Part of a small language model's weights.
Size: 8 layers, width 384.
Each number is 200 + 30 x the weight over its row's rms, rounded and kept within 0 to 999. Layers, rows and columns count from 0. The size before them is the row's rms in percent of the matrix's.

# gate: layer 4 MLP gate, 1024x384, rms 0.0289, rows 613-630, columns 256-383
# up: layer 4 MLP up, 1024x384, rms 0.0273, rows 613-630, columns 256-383
# down: layer 4 MLP down (transposed), 1024x384, rms 0.0231, rows 613-630, columns 256-383
gate613,100,175,224,185,230,236,182,207,163,182,237,178,153,224,172,223,229,184,229,273,163,185,183,171,208,202,211,229,219,160,185,217,245,204,192,191,197,184,141,224,195,267,224,237,166,231,201,168,156,234,233,168,214,211,196,134,229,223,181,232,196,167,232,153,199,217,152,241,155,247,214,209,202,233,198,224,168,214,211,167,175,210,198,202,225,205,202,221,221,238,152,202,232,193,191,176,214,215,234,199,223,143,145,157,246,188,198,202,202,236,195,174,217,170,179,187,196,152,200,187,167,216,158,172,223,190,226,150,245
up613,099,159,182,219,227,166,180,175,241,152,175,233,215,205,171,206,185,233,256,217,184,157,212,221,196,261,180,175,213,213,192,150,131,189,236,194,144,228,206,203,230,169,175,210,233,219,206,174,172,189,172,193,163,209,242,194,189,167,217,233,168,209,190,179,237,206,186,223,210,222,164,186,253,217,160,229,241,181,151,216,165,187,187,164,190,215,192,195,188,227,168,253,223,177,239,213,211,154,137,238,221,231,246,261,160,219,226,252,218,193,240,212,184,177,207,215,196,192,185,195,163,170,215,208,203,158,193,269,233
down613,102,239,233,192,151,217,111,188,224,185,217,136,211,225,171,157,192,139,175,237,158,178,182,224,181,221,207,203,259,178,220,283,161,188,204,182,207,191,180,199,197,196,163,222,225,178,212,202,194,247,207,198,202,193,183,154,187,204,206,202,150,170,194,186,201,142,202,174,197,294,199,162,216,203,218,245,197,193,177,226,203,298,182,219,147,229,201,192,170,241,155,205,191,195,227,174,241,199,123,259,222,191,236,234,156,204,257,207,213,219,164,196,191,240,181,178,223,207,182,238,178,169,258,179,234,169,258,204,186
gate614,105,185,158,231,238,195,221,175,221,143,174,220,178,165,142,182,212,247,238,172,178,188,211,170,261,173,177,181,208,207,199,232,154,246,197,203,159,225,178,189,231,198,246,160,247,176,203,151,175,190,201,160,183,216,217,286,220,194,228,173,214,183,166,198,230,182,168,196,249,262,189,160,195,228,230,184,205,165,209,166,204,210,157,174,147,132,190,140,225,189,131,143,262,260,215,179,159,194,231,213,214,239,180,207,196,248,171,205,194,170,267,179,237,207,205,214,217,227,192,203,175,180,144,190,168,246,192,248,212
up614,100,162,247,227,176,212,201,237,182,208,153,214,218,181,203,247,224,183,192,215,179,270,242,256,232,142,215,195,197,212,226,142,212,142,164,178,177,196,233,197,226,176,144,206,159,219,191,183,214,209,179,183,189,157,218,178,192,159,192,208,169,166,188,200,155,214,181,153,159,221,193,191,198,228,170,210,209,214,245,233,204,234,238,228,216,238,154,248,147,180,221,244,210,197,227,203,217,168,214,234,194,168,212,235,207,204,238,135,211,214,194,183,206,140,157,190,177,215,213,185,143,163,241,233,208,215,205,216,213
down614,095,185,199,152,241,134,199,187,204,248,257,177,179,239,140,260,223,196,171,194,161,193,213,236,204,223,180,182,220,208,246,214,214,163,169,211,207,204,249,173,261,216,177,164,194,204,183,170,199,223,247,208,224,227,139,230,209,175,222,260,187,184,167,150,200,240,215,171,165,187,176,229,221,207,194,172,179,177,227,212,182,183,200,199,212,228,203,201,232,196,253,151,221,231,199,252,177,218,211,199,201,195,226,185,191,200,250,150,203,176,217,202,205,170,224,198,215,200,241,221,257,225,228,174,193,229,221,199,224
gate615,101,250,216,216,179,242,223,167,191,200,137,224,160,192,199,164,273,208,174,172,221,172,186,165,193,190,198,136,214,194,190,283,185,225,239,193,155,167,203,244,140,239,165,193,159,167,211,218,167,228,221,249,214,176,197,146,164,209,196,157,202,157,229,167,195,202,254,206,219,198,216,201,154,157,173,181,216,144,200,203,164,152,167,205,218,153,210,178,200,229,199,225,207,228,207,250,163,251,190,176,242,183,208,182,199,174,224,173,182,199,220,214,252,277,176,195,213,236,183,229,191,196,205,187,209,193,158,199,214
up615,099,185,186,210,217,158,205,258,250,229,146,223,219,195,235,205,221,163,203,245,205,244,200,232,199,192,188,203,159,222,193,238,216,205,217,222,228,215,214,151,154,199,225,189,203,239,216,263,222,185,223,230,193,132,263,215,205,215,263,230,225,185,141,228,151,240,161,232,183,171,196,205,178,183,272,221,163,233,221,236,189,187,183,205,192,185,240,171,247,153,267,192,222,222,220,176,170,205,206,142,162,186,180,145,201,217,241,223,250,240,236,214,189,221,143,238,241,216,234,165,214,199,196,202,229,217,215,189,252
down615,099,159,193,190,234,225,220,208,188,171,187,205,184,224,167,246,197,184,236,237,165,216,217,206,179,187,178,213,179,219,244,139,146,221,157,199,187,238,209,214,210,165,212,197,165,246,205,239,199,187,193,110,211,195,222,223,218,184,197,189,193,176,171,152,185,227,214,168,192,173,146,171,220,166,199,201,196,194,153,188,190,173,172,246,177,191,203,209,230,225,203,245,157,210,192,169,204,258,249,254,204,167,172,166,185,202,190,186,193,192,222,195,231,190,216,218,168,215,196,223,233,185,157,231,159,193,154,159,173
gate616,101,225,160,238,204,205,193,202,190,228,213,133,188,164,240,195,188,177,222,199,190,188,195,169,238,212,184,213,197,204,270,181,181,198,233,251,149,177,173,214,222,172,178,197,210,171,190,202,214,139,204,197,182,218,218,262,282,211,147,245,196,219,221,201,210,215,204,223,183,229,204,270,191,262,173,222,199,184,152,213,168,218,175,221,152,174,221,181,211,252,164,192,237,198,221,211,212,248,200,189,167,216,220,203,208,245,206,179,218,172,273,179,227,232,217,148,172,214,230,194,199,217,218,119,196,217,214,208,213
up616,100,245,244,219,220,162,157,180,244,156,195,179,196,265,221,197,186,194,175,178,183,192,200,195,181,189,187,159,206,195,173,242,205,224,213,220,224,223,170,186,227,222,186,145,225,226,204,189,161,224,182,183,179,190,201,197,222,216,249,195,190,192,172,133,186,255,199,208,221,160,220,144,197,212,185,209,204,239,229,193,189,207,178,244,227,200,213,214,187,229,224,171,146,193,259,192,203,159,145,180,199,141,196,232,199,189,206,241,214,220,204,185,214,218,154,227,250,177,183,229,206,207,171,248,206,214,209,214,245
down616,099,206,159,162,204,225,228,222,226,211,244,171,215,211,216,244,196,204,181,216,199,201,141,241,205,241,159,177,248,214,240,219,230,211,210,261,212,214,173,229,235,191,178,230,209,218,205,169,255,173,257,182,155,262,228,286,236,124,152,263,219,206,210,184,211,215,219,228,170,203,240,218,185,206,183,162,188,216,249,178,215,214,217,164,182,179,205,198,176,194,201,213,220,192,175,279,184,274,231,192,208,173,205,191,161,227,196,201,183,235,205,192,225,201,186,205,234,183,221,168,217,198,225,179,242,195,204,172,265
gate617,101,254,180,167,203,204,178,167,226,141,260,187,201,235,185,171,216,141,143,208,210,186,190,159,147,195,184,193,226,158,201,137,246,256,167,139,223,182,167,197,197,236,212,198,125,186,177,251,184,179,215,241,165,178,200,158,201,188,186,228,236,171,158,233,197,224,187,192,198,169,217,159,204,171,230,195,202,272,222,215,187,198,188,235,255,234,226,209,251,155,233,217,230,213,176,233,243,258,214,184,185,184,213,211,265,191,211,198,200,249,161,194,212,163,200,139,246,246,201,143,175,226,188,122,241,162,208,195,163
up617,101,170,177,244,204,201,187,173,195,241,237,163,222,180,184,213,164,179,180,202,161,206,189,174,217,262,222,251,193,237,177,209,178,197,199,192,230,270,179,187,216,159,208,197,237,234,221,220,159,214,242,257,190,197,170,193,190,194,176,198,175,236,191,212,190,227,168,193,172,196,187,214,192,161,227,181,249,172,212,218,189,164,144,203,204,211,184,257,189,229,190,234,233,187,145,199,156,210,193,150,238,204,223,213,188,191,206,192,242,240,216,191,210,195,239,190,205,216,206,196,133,132,170,205,178,242,198,229,176
down617,104,186,188,194,191,168,181,171,235,170,197,231,191,220,206,245,226,174,216,201,184,187,249,204,204,157,217,178,152,186,200,116,192,206,165,174,211,194,227,227,272,180,195,212,198,168,248,207,194,150,199,182,211,214,202,212,232,231,181,154,244,155,211,218,195,175,208,203,240,188,266,204,158,216,160,234,161,218,162,174,187,196,221,205,173,211,208,174,264,200,164,224,173,240,161,136,227,128,223,182,213,200,241,203,211,234,202,184,187,190,181,165,185,219,189,147,211,246,192,176,197,236,216,192,185,207,218,243,124
gate618,096,250,215,212,251,150,159,197,233,198,167,208,150,185,212,216,222,205,167,158,195,264,200,217,226,163,229,247,138,174,234,200,194,170,223,199,144,156,206,158,203,193,225,178,202,183,211,186,167,175,192,157,223,235,206,240,201,221,186,215,189,154,218,227,221,231,197,217,236,178,212,189,159,239,200,219,209,221,211,212,220,208,235,209,197,154,208,214,190,190,208,145,229,223,173,215,212,160,218,221,167,226,177,150,164,254,198,211,189,176,246,228,251,184,196,227,219,168,221,244,203,201,190,171,192,260,153,188,217
up618,097,191,204,238,190,217,211,222,230,204,171,229,210,188,217,205,185,238,201,176,239,151,224,213,200,223,155,216,238,178,176,200,170,140,230,195,172,141,168,184,159,168,198,216,187,200,264,150,183,259,224,219,190,201,217,150,119,224,204,181,203,176,222,192,227,249,258,120,207,197,192,182,184,185,220,174,219,193,215,229,185,129,169,169,188,222,149,204,174,186,181,204,214,222,258,247,236,281,163,215,189,187,242,180,167,195,190,186,190,214,168,219,187,171,178,162,213,212,226,228,192,187,147,220,204,202,212,194,188
down618,096,168,261,192,158,214,182,219,185,209,204,189,250,174,194,201,184,160,159,229,211,145,268,198,177,177,180,214,219,199,203,143,165,251,160,193,227,184,195,248,185,301,136,226,189,241,178,203,167,218,212,206,171,156,168,195,239,216,242,194,200,223,189,168,189,168,202,171,237,202,212,238,214,211,174,244,186,211,161,198,200,189,180,221,176,142,229,203,214,212,205,168,208,187,184,189,184,210,289,146,166,219,260,137,242,196,203,257,188,191,168,222,214,177,165,195,261,141,128,228,216,150,188,213,253,180,268,193,190
gate619,094,207,194,181,195,245,165,224,239,159,182,194,184,193,226,256,185,196,144,201,215,225,197,246,139,190,148,203,143,207,167,174,168,188,247,214,249,183,163,214,213,151,187,163,197,225,161,190,211,198,217,196,234,221,233,180,190,223,209,241,175,224,215,231,178,234,177,200,167,217,207,188,253,160,217,222,195,186,200,230,156,238,185,118,215,179,231,183,206,216,200,234,187,235,258,157,165,238,208,212,170,194,176,188,216,195,213,208,197,179,155,187,189,192,211,202,275,221,173,217,215,226,184,191,159,167,219,132,217
up619,100,253,253,188,226,214,222,182,196,258,168,211,182,192,242,280,226,182,203,182,266,190,151,256,260,192,197,210,195,200,150,194,120,232,189,197,207,152,213,211,194,177,161,180,179,197,199,214,195,200,184,199,224,190,214,172,158,163,188,221,203,172,244,152,210,170,232,196,167,223,201,194,202,190,265,253,218,211,167,169,205,216,262,249,147,154,154,191,230,218,176,204,214,237,196,232,226,152,160,190,218,170,179,232,165,206,216,191,205,169,242,227,225,171,200,226,192,204,211,178,225,219,204,176,192,201,175,141,239
down619,099,180,208,163,202,204,205,191,216,158,182,224,191,218,164,140,166,180,191,174,221,194,188,182,239,194,163,197,224,164,212,194,211,202,176,169,183,203,213,233,166,211,225,244,224,143,175,191,185,216,181,242,180,205,216,201,199,246,208,147,219,202,211,206,144,171,219,200,220,196,153,177,202,209,196,248,248,256,216,192,237,200,176,282,251,194,192,198,202,184,253,190,218,200,226,123,177,187,205,189,183,198,176,220,199,180,192,207,196,236,191,200,136,195,209,241,205,164,179,247,165,146,169,230,175,170,183,216,160
gate620,101,212,222,205,152,241,179,218,186,248,207,191,206,211,228,180,176,165,198,138,220,231,177,187,251,202,155,227,148,252,223,213,221,248,215,170,237,197,210,149,166,219,136,186,194,170,201,202,184,173,204,229,265,201,239,226,234,165,148,206,168,247,195,199,158,177,224,228,180,179,219,182,236,238,154,195,189,153,263,229,186,167,181,240,143,204,252,236,157,216,235,225,160,228,219,197,170,223,168,231,184,207,181,211,153,145,211,236,239,208,194,194,230,187,176,237,229,196,234,236,197,162,190,225,186,201,178,149,213
up620,103,161,231,172,210,196,224,211,210,193,225,194,186,180,187,240,169,196,201,217,227,166,220,163,233,224,180,140,222,173,179,218,252,196,207,206,208,250,218,230,227,156,220,230,220,185,206,161,217,171,195,219,216,181,189,240,169,165,203,196,174,155,180,187,163,183,192,203,177,228,205,192,266,245,203,192,181,210,208,156,211,204,191,144,181,178,245,186,225,207,166,216,145,216,198,176,193,237,208,152,224,197,212,200,245,255,190,222,207,158,186,213,254,199,217,183,204,201,135,194,247,214,160,175,239,224,209,196,259
down620,105,200,213,238,229,228,144,158,114,213,226,167,222,222,241,170,159,184,225,211,179,150,193,175,173,202,234,161,210,236,196,202,154,168,213,212,248,197,174,200,247,233,175,198,192,190,206,202,207,169,146,235,198,165,223,193,198,146,161,185,216,200,180,224,144,208,156,252,149,166,230,182,170,240,190,218,244,234,236,215,186,142,164,199,163,217,179,210,202,181,256,150,181,235,176,224,141,258,159,217,169,199,205,241,214,226,193,188,213,202,231,189,197,167,225,227,178,214,210,218,214,129,240,175,220,204,161,193,144
gate621,097,256,189,232,219,208,216,175,186,220,153,201,186,211,164,162,204,230,214,183,231,176,170,195,203,198,209,195,190,196,207,208,154,198,175,165,169,230,163,216,216,130,181,170,236,150,195,244,218,170,154,185,249,194,225,183,186,238,190,222,176,264,212,192,195,148,258,210,191,244,192,199,191,221,156,177,146,173,221,189,229,237,210,211,170,129,179,229,184,157,202,179,213,199,186,218,197,172,217,180,196,247,169,215,208,225,178,132,266,233,221,144,187,150,240,202,198,187,201,170,163,202,235,213,180,153,196,227,190
up621,101,200,129,193,205,202,252,175,264,227,221,186,202,185,187,211,165,239,198,205,257,190,167,184,238,192,172,208,185,187,162,166,148,175,143,257,246,167,172,169,211,189,184,179,169,228,194,188,186,153,187,224,187,244,214,233,137,235,209,160,213,187,206,176,191,175,219,204,211,182,204,197,212,214,185,170,218,239,183,194,221,179,169,158,167,177,245,195,178,163,175,202,200,245,218,166,148,207,199,156,169,195,200,211,255,169,164,158,171,208,233,193,236,176,191,198,208,247,164,167,223,234,231,220,202,191,255,210,200
down621,097,185,214,201,219,161,189,193,172,238,211,212,202,201,204,166,162,208,152,166,199,249,279,143,182,171,205,142,178,208,163,227,205,156,169,180,236,217,225,186,148,236,195,220,220,225,174,196,241,190,184,203,193,142,191,173,186,159,204,160,192,223,174,200,242,228,184,158,218,209,191,248,220,194,226,214,268,228,222,250,170,228,213,200,227,186,205,234,182,194,148,206,152,174,213,216,185,232,211,223,206,219,214,198,129,148,205,248,220,193,219,225,199,235,190,238,232,144,192,209,214,232,116,192,206,199,171,181,209
gate622,099,233,155,235,231,192,234,203,214,149,206,229,172,208,188,148,201,182,235,209,179,215,165,226,211,157,224,210,146,176,209,173,242,150,166,179,188,227,228,170,179,195,182,201,225,162,182,206,202,207,210,212,247,189,214,247,240,271,216,224,193,190,174,226,216,221,218,208,186,262,228,183,180,172,201,152,197,228,216,180,146,207,148,191,218,196,155,208,193,197,147,222,193,255,188,210,157,170,200,168,234,193,197,233,205,198,204,185,272,202,173,132,242,179,168,209,199,228,169,185,156,194,156,210,189,186,118,237,215
up622,099,224,203,206,194,183,180,180,177,268,175,239,202,237,214,218,187,232,204,174,213,204,252,161,168,168,262,245,164,220,267,203,156,165,182,188,141,171,270,215,196,233,178,208,195,206,226,170,186,228,263,191,179,172,179,205,200,173,210,160,163,152,214,246,218,171,231,164,192,192,163,163,203,206,196,149,150,174,167,201,142,217,267,199,270,227,217,170,263,149,205,200,205,196,221,168,207,185,216,208,207,214,222,160,176,168,202,234,172,245,144,205,151,190,223,229,150,193,259,203,189,218,180,198,190,220,193,116,157
down622,094,199,142,177,266,256,244,201,229,194,177,181,191,163,189,176,206,206,202,211,209,240,222,190,255,226,144,234,165,242,147,191,231,185,263,192,218,235,212,210,138,188,253,229,213,161,209,197,191,191,158,205,202,246,226,193,203,243,176,194,191,251,178,184,219,222,162,266,201,210,218,197,159,199,260,194,251,191,194,182,215,161,212,189,170,148,149,224,179,242,140,196,177,210,182,219,205,172,175,176,224,166,191,208,178,215,188,154,233,112,220,193,217,189,234,236,209,192,141,212,166,167,202,232,147,250,215,185,263
gate623,100,204,180,218,251,153,185,211,193,203,173,197,196,228,175,213,197,253,180,220,142,221,213,181,224,249,177,251,214,225,226,155,241,201,150,194,186,218,167,150,148,183,185,229,151,225,200,218,212,201,193,163,174,188,199,246,154,221,227,148,187,198,200,211,203,134,193,161,161,186,312,217,213,207,233,211,152,176,221,166,162,223,164,192,262,179,160,211,199,205,160,154,213,215,194,207,240,207,181,188,195,179,193,160,233,203,195,205,154,192,216,177,252,185,220,212,213,222,195,166,263,278,257,209,243,172,206,197,161
up623,099,168,155,168,227,197,189,194,205,237,226,205,181,249,210,207,209,178,186,177,244,225,243,215,221,142,201,235,166,205,251,220,194,199,197,198,204,180,133,251,164,233,199,215,214,171,139,231,226,248,128,194,217,200,158,149,209,177,186,203,171,209,252,157,178,174,257,201,243,221,185,222,228,206,174,205,144,201,152,212,204,172,214,230,209,193,212,200,180,200,231,168,80,219,171,188,157,173,187,230,168,188,218,234,197,137,198,204,152,182,192,202,148,182,219,237,183,210,201,212,195,169,169,240,196,201,145,259,229
down623,101,173,212,181,182,187,193,205,249,168,266,171,202,194,201,191,245,212,170,219,178,193,200,173,226,243,191,167,216,182,236,194,191,249,186,237,225,234,191,187,235,232,240,207,228,182,204,171,176,231,234,191,263,167,219,254,207,222,268,201,225,182,178,146,234,226,171,197,179,146,225,193,221,160,204,219,188,260,145,181,269,160,220,256,178,225,191,194,215,162,220,226,231,211,216,168,203,206,194,158,242,221,164,202,154,209,190,166,224,198,209,239,169,236,198,155,257,137,200,191,193,168,215,206,194,254,197,183,171
gate624,097,203,217,166,227,206,192,201,216,212,206,147,235,235,215,151,207,203,208,239,141,191,204,220,245,256,212,200,236,169,159,210,223,235,185,246,178,244,155,180,231,213,187,194,184,167,196,191,191,225,212,161,244,190,203,132,165,183,173,169,198,256,200,181,244,268,189,199,165,206,200,212,207,159,221,181,155,248,156,209,164,259,195,187,188,166,214,228,236,208,200,232,253,182,175,135,219,250,252,236,209,205,201,229,164,225,212,168,149,216,143,178,162,143,216,223,203,178,195,206,163,217,198,192,186,223,153,266,205
up624,097,243,227,186,207,271,202,148,242,243,247,215,247,235,178,209,207,172,172,228,162,239,177,253,246,176,209,164,182,172,203,192,216,192,169,226,160,195,169,206,193,217,180,221,179,213,187,163,232,251,196,173,193,177,178,164,165,189,158,218,220,214,167,207,220,216,213,191,203,231,221,166,203,214,253,163,243,234,182,276,207,227,202,240,188,190,214,174,170,197,241,274,193,217,193,177,228,228,159,215,172,226,188,186,187,185,223,196,173,156,193,193,203,212,214,157,209,230,209,183,219,166,222,165,244,211,220,193,213
down624,096,239,189,212,200,194,223,199,174,188,182,209,188,191,241,186,170,180,164,216,199,186,208,181,152,197,191,196,229,217,220,212,206,188,234,189,209,180,238,205,198,196,143,204,256,217,186,215,164,178,203,217,180,229,190,242,281,242,242,231,189,228,198,224,218,197,201,200,238,169,175,196,221,216,151,215,226,210,199,149,259,194,163,189,159,209,190,184,214,210,131,137,145,167,231,218,238,205,171,227,164,213,214,188,181,184,227,171,204,232,225,229,185,211,209,153,203,137,186,187,147,233,224,200,172,172,147,204,175
gate625,104,183,212,212,252,229,234,203,213,249,192,220,213,230,138,235,261,191,184,206,181,204,213,211,247,224,137,201,206,191,223,200,165,193,225,227,142,221,186,138,172,244,176,238,235,175,232,191,227,196,212,193,230,181,237,233,215,169,193,232,198,204,210,213,214,171,190,179,194,196,208,197,209,235,186,149,185,226,221,224,144,197,276,184,198,194,142,188,252,222,186,154,199,149,264,222,177,203,216,251,138,148,227,207,202,194,206,232,222,237,213,207,182,217,201,272,248,214,179,199,180,203,240,132,185,185,191,179,209
up625,102,232,225,153,196,250,222,205,207,194,238,215,159,192,244,179,260,154,189,206,195,233,228,207,206,250,163,168,251,232,193,255,209,211,218,189,191,249,232,233,256,197,262,159,143,186,200,185,176,161,199,171,260,161,166,204,154,159,157,219,168,176,260,213,228,217,220,249,175,195,201,190,190,176,142,235,235,171,218,187,161,170,244,191,194,218,204,281,197,178,181,249,189,199,156,166,221,174,170,205,207,201,212,224,125,243,244,215,170,222,145,179,236,232,181,203,215,209,223,181,149,191,207,247,211,173,209,191,188
down625,101,179,206,200,210,181,152,175,161,217,234,209,208,218,162,195,196,174,201,146,205,198,220,207,196,215,101,214,196,231,223,278,199,217,196,171,190,221,237,222,171,257,112,201,180,215,179,176,174,180,219,202,233,148,175,207,158,238,227,238,130,224,165,204,178,173,175,226,144,208,176,176,248,229,178,236,223,211,217,175,169,192,214,176,193,185,194,181,202,221,231,164,203,208,173,168,161,153,205,214,214,231,193,216,226,282,200,218,186,166,218,217,216,169,164,208,169,177,244,207,233,181,265,216,172,217,146,275,178
gate626,094,193,237,171,210,203,250,225,179,192,237,205,215,214,173,238,194,161,219,200,181,141,184,226,183,187,223,195,176,228,271,213,217,211,174,112,229,199,202,188,175,170,210,217,244,188,155,182,189,172,228,186,169,169,151,183,198,225,219,184,215,211,215,200,167,186,226,180,193,212,219,201,192,257,146,250,185,253,245,139,236,142,230,198,229,202,212,190,235,185,194,172,206,165,210,166,200,246,157,232,193,210,230,206,202,173,169,228,237,142,203,206,223,222,222,207,195,228,165,188,177,151,204,167,191,212,241,256,207
up626,103,210,189,218,215,233,206,162,172,190,268,196,190,223,186,185,245,159,192,238,185,232,196,175,219,209,204,219,244,208,174,206,221,228,185,212,198,187,226,193,246,247,167,240,244,201,205,201,162,152,193,149,222,209,238,239,215,188,214,195,176,253,193,118,191,179,173,202,203,171,186,221,220,138,204,152,238,170,201,134,177,231,208,221,186,185,183,172,187,198,230,204,261,227,186,184,185,204,147,208,231,172,195,185,222,231,207,170,194,199,217,204,238,166,201,190,210,154,178,173,181,240,242,219,191,235,194,195,234
down626,104,242,211,182,242,152,156,211,185,231,227,208,170,214,214,178,209,179,214,171,157,184,210,189,221,252,270,217,229,211,206,171,238,250,220,129,239,214,205,152,206,239,169,173,140,197,167,233,209,238,201,193,128,199,201,182,255,201,246,207,206,193,164,180,189,181,210,173,207,207,218,173,232,230,159,227,211,235,218,200,203,205,205,212,152,195,236,233,220,194,195,245,222,160,195,153,136,236,179,210,225,235,264,182,195,188,222,138,210,173,170,227,152,233,190,193,142,184,123,187,182,232,224,174,175,267,211,173,235
gate627,099,200,162,217,207,189,231,148,163,194,179,161,185,204,113,157,201,225,196,229,177,230,167,215,199,259,196,192,182,183,182,170,237,203,169,174,213,179,236,198,228,174,259,276,184,263,165,219,221,210,148,172,179,160,188,149,156,168,183,221,229,207,221,217,229,207,206,245,178,264,210,260,169,238,186,183,171,240,194,204,204,177,221,214,225,221,183,260,184,204,169,210,210,249,223,198,231,202,176,190,218,125,241,225,231,243,205,234,166,179,224,130,201,232,192,137,195,211,176,162,248,235,200,221,237,217,215,179,178
up627,097,174,186,231,214,250,199,167,177,184,245,192,195,214,167,219,198,207,172,241,204,184,198,176,175,206,235,180,166,174,160,192,235,225,157,192,223,199,291,185,217,113,205,180,237,233,156,197,226,214,248,189,214,181,177,173,243,136,206,250,181,255,149,167,152,206,243,212,173,233,231,210,179,211,215,202,192,202,228,189,219,239,237,212,221,187,209,291,189,244,233,218,184,197,187,254,194,160,208,155,204,181,193,180,223,226,224,177,202,213,195,181,190,183,218,167,239,199,175,177,264,225,237,147,201,201,250,223,235
down627,099,151,212,224,186,185,202,220,253,162,224,225,187,203,206,214,224,257,242,174,200,210,186,148,207,190,217,184,230,170,213,228,202,259,260,209,158,228,188,227,157,193,184,184,191,214,196,232,201,225,225,182,223,249,161,192,194,204,182,152,193,190,211,186,235,216,178,233,171,237,203,270,256,176,164,248,212,167,210,217,207,181,182,235,176,206,155,174,215,198,249,185,203,181,175,139,230,158,195,193,192,167,237,162,185,176,225,196,199,165,194,252,172,198,210,153,193,224,203,239,174,183,186,248,200,216,250,207,190
gate628,101,172,198,202,239,185,184,222,190,191,232,230,169,294,196,183,216,214,232,191,193,247,258,168,216,171,227,192,147,226,181,198,222,194,192,147,190,223,164,206,202,217,177,234,247,241,207,204,182,179,208,164,247,187,168,253,208,239,220,233,216,263,198,204,206,220,167,202,225,238,177,197,166,209,174,203,171,185,237,164,230,247,245,156,240,230,227,162,197,171,148,214,186,220,187,203,161,178,196,200,188,235,198,191,267,197,219,182,203,201,188,180,225,164,188,225,149,205,202,198,196,209,176,196,210,203,245,216,189
up628,105,203,187,188,207,205,211,184,223,190,189,193,179,181,191,252,180,217,196,174,203,157,196,206,195,202,181,207,205,197,184,174,173,203,209,217,187,168,170,233,196,185,190,206,190,199,227,195,136,249,233,236,143,232,208,141,236,225,222,264,168,151,155,172,195,204,215,182,179,154,180,230,198,253,178,194,276,246,181,192,203,227,146,181,193,152,211,175,192,187,237,199,249,238,185,184,228,220,186,219,236,175,224,249,179,242,232,199,215,159,227,244,170,212,186,161,176,171,205,255,156,102,185,203,201,227,149,251,244
down628,106,191,235,126,267,217,206,177,237,156,226,241,234,220,263,218,163,205,283,175,190,222,164,200,191,176,200,214,182,256,185,257,181,209,169,169,229,186,190,205,106,178,219,196,203,181,197,182,193,216,210,209,171,242,189,211,190,228,203,210,165,214,212,193,257,181,194,232,227,189,191,189,212,166,177,220,233,239,247,174,220,215,243,203,164,234,160,156,231,222,158,179,183,199,177,202,199,223,151,201,191,218,229,213,182,250,235,210,251,214,188,201,159,237,171,240,166,229,151,226,171,159,191,170,176,220,197,204,193
gate629,091,210,181,182,181,206,226,158,196,218,224,164,243,181,199,191,187,192,249,187,195,231,117,189,197,192,161,241,175,207,186,191,227,274,248,177,199,194,178,191,224,179,236,230,235,183,208,150,227,227,176,195,187,231,204,202,153,214,215,146,211,196,155,149,210,204,170,163,242,133,166,219,212,207,250,232,217,275,211,220,177,171,207,188,211,185,227,205,161,208,181,235,232,217,215,212,250,198,231,211,236,224,176,187,165,168,178,216,227,224,238,189,222,219,206,171,225,174,150,204,224,155,202,194,222,206,214,211,198
up629,089,230,197,176,197,198,194,237,170,150,215,162,167,251,200,186,159,224,162,213,218,254,221,206,207,216,236,217,176,181,191,246,218,225,229,198,191,145,210,199,157,173,113,199,202,219,221,187,215,235,221,221,225,161,209,252,203,174,197,164,195,223,179,148,158,142,245,190,193,210,208,197,201,223,169,180,206,221,226,267,223,195,177,243,206,199,237,156,168,228,249,190,219,185,184,206,218,199,210,231,168,162,192,148,125,210,227,184,183,183,227,165,176,194,178,178,170,183,202,227,165,197,221,193,186,195,206,116,225
down629,090,214,151,206,165,239,272,215,195,207,192,264,212,200,269,207,237,227,252,200,212,188,200,213,204,178,216,210,194,165,156,201,190,142,181,264,191,179,218,260,156,228,206,211,225,165,209,222,226,192,145,182,132,174,198,167,180,234,209,276,166,209,207,277,226,204,219,246,179,200,223,262,243,164,186,218,198,169,184,182,238,200,204,234,192,222,213,247,227,178,160,142,152,160,269,237,208,169,167,168,161,185,182,193,222,225,207,218,192,239,200,202,127,209,242,203,195,198,208,220,168,186,190,209,231,236,228,189,201
gate630,099,176,198,214,181,192,241,228,136,178,220,163,218,241,206,226,218,225,241,176,202,184,218,209,194,204,164,171,166,239,256,185,173,236,217,212,190,222,191,193,198,204,205,159,203,269,152,216,241,201,224,209,183,249,160,202,228,150,221,155,193,184,148,167,195,200,234,256,238,188,206,156,231,228,169,174,183,219,192,142,181,233,203,232,262,165,210,210,183,181,230,172,194,222,214,208,143,181,178,145,203,206,179,201,200,178,224,167,194,159,154,254,201,262,174,259,175,206,177,249,238,157,200,196,184,167,203,204,242
up630,098,257,238,201,216,189,216,165,219,190,207,153,210,179,195,235,232,193,169,194,246,163,184,192,209,213,223,229,225,233,165,190,196,201,226,201,175,206,249,173,156,247,182,173,173,207,207,179,188,171,217,178,193,181,214,179,165,155,225,212,155,168,228,226,268,234,212,147,189,245,226,203,217,237,152,200,237,176,190,200,186,214,216,194,197,139,179,199,173,176,214,164,219,225,235,152,165,229,191,189,178,204,146,163,224,234,228,217,230,235,182,131,252,162,219,186,189,197,189,179,174,172,204,200,216,178,218,199,161
down630,096,219,204,192,184,197,211,264,152,189,257,215,238,152,203,246,157,244,151,168,201,203,243,194,206,198,205,146,190,224,184,158,179,224,205,251,226,200,202,191,172,172,181,196,215,195,216,169,202,214,165,204,210,205,164,251,150,213,232,163,206,229,222,171,207,208,214,233,189,189,222,236,215,214,254,178,164,201,201,185,212,167,232,225,262,206,207,179,229,218,182,187,153,233,242,160,177,203,184,162,183,213,216,222,205,216,162,226,218,175,168,194,217,172,158,266,183,186,179,187,159,212,148,213,158,161,191,172,196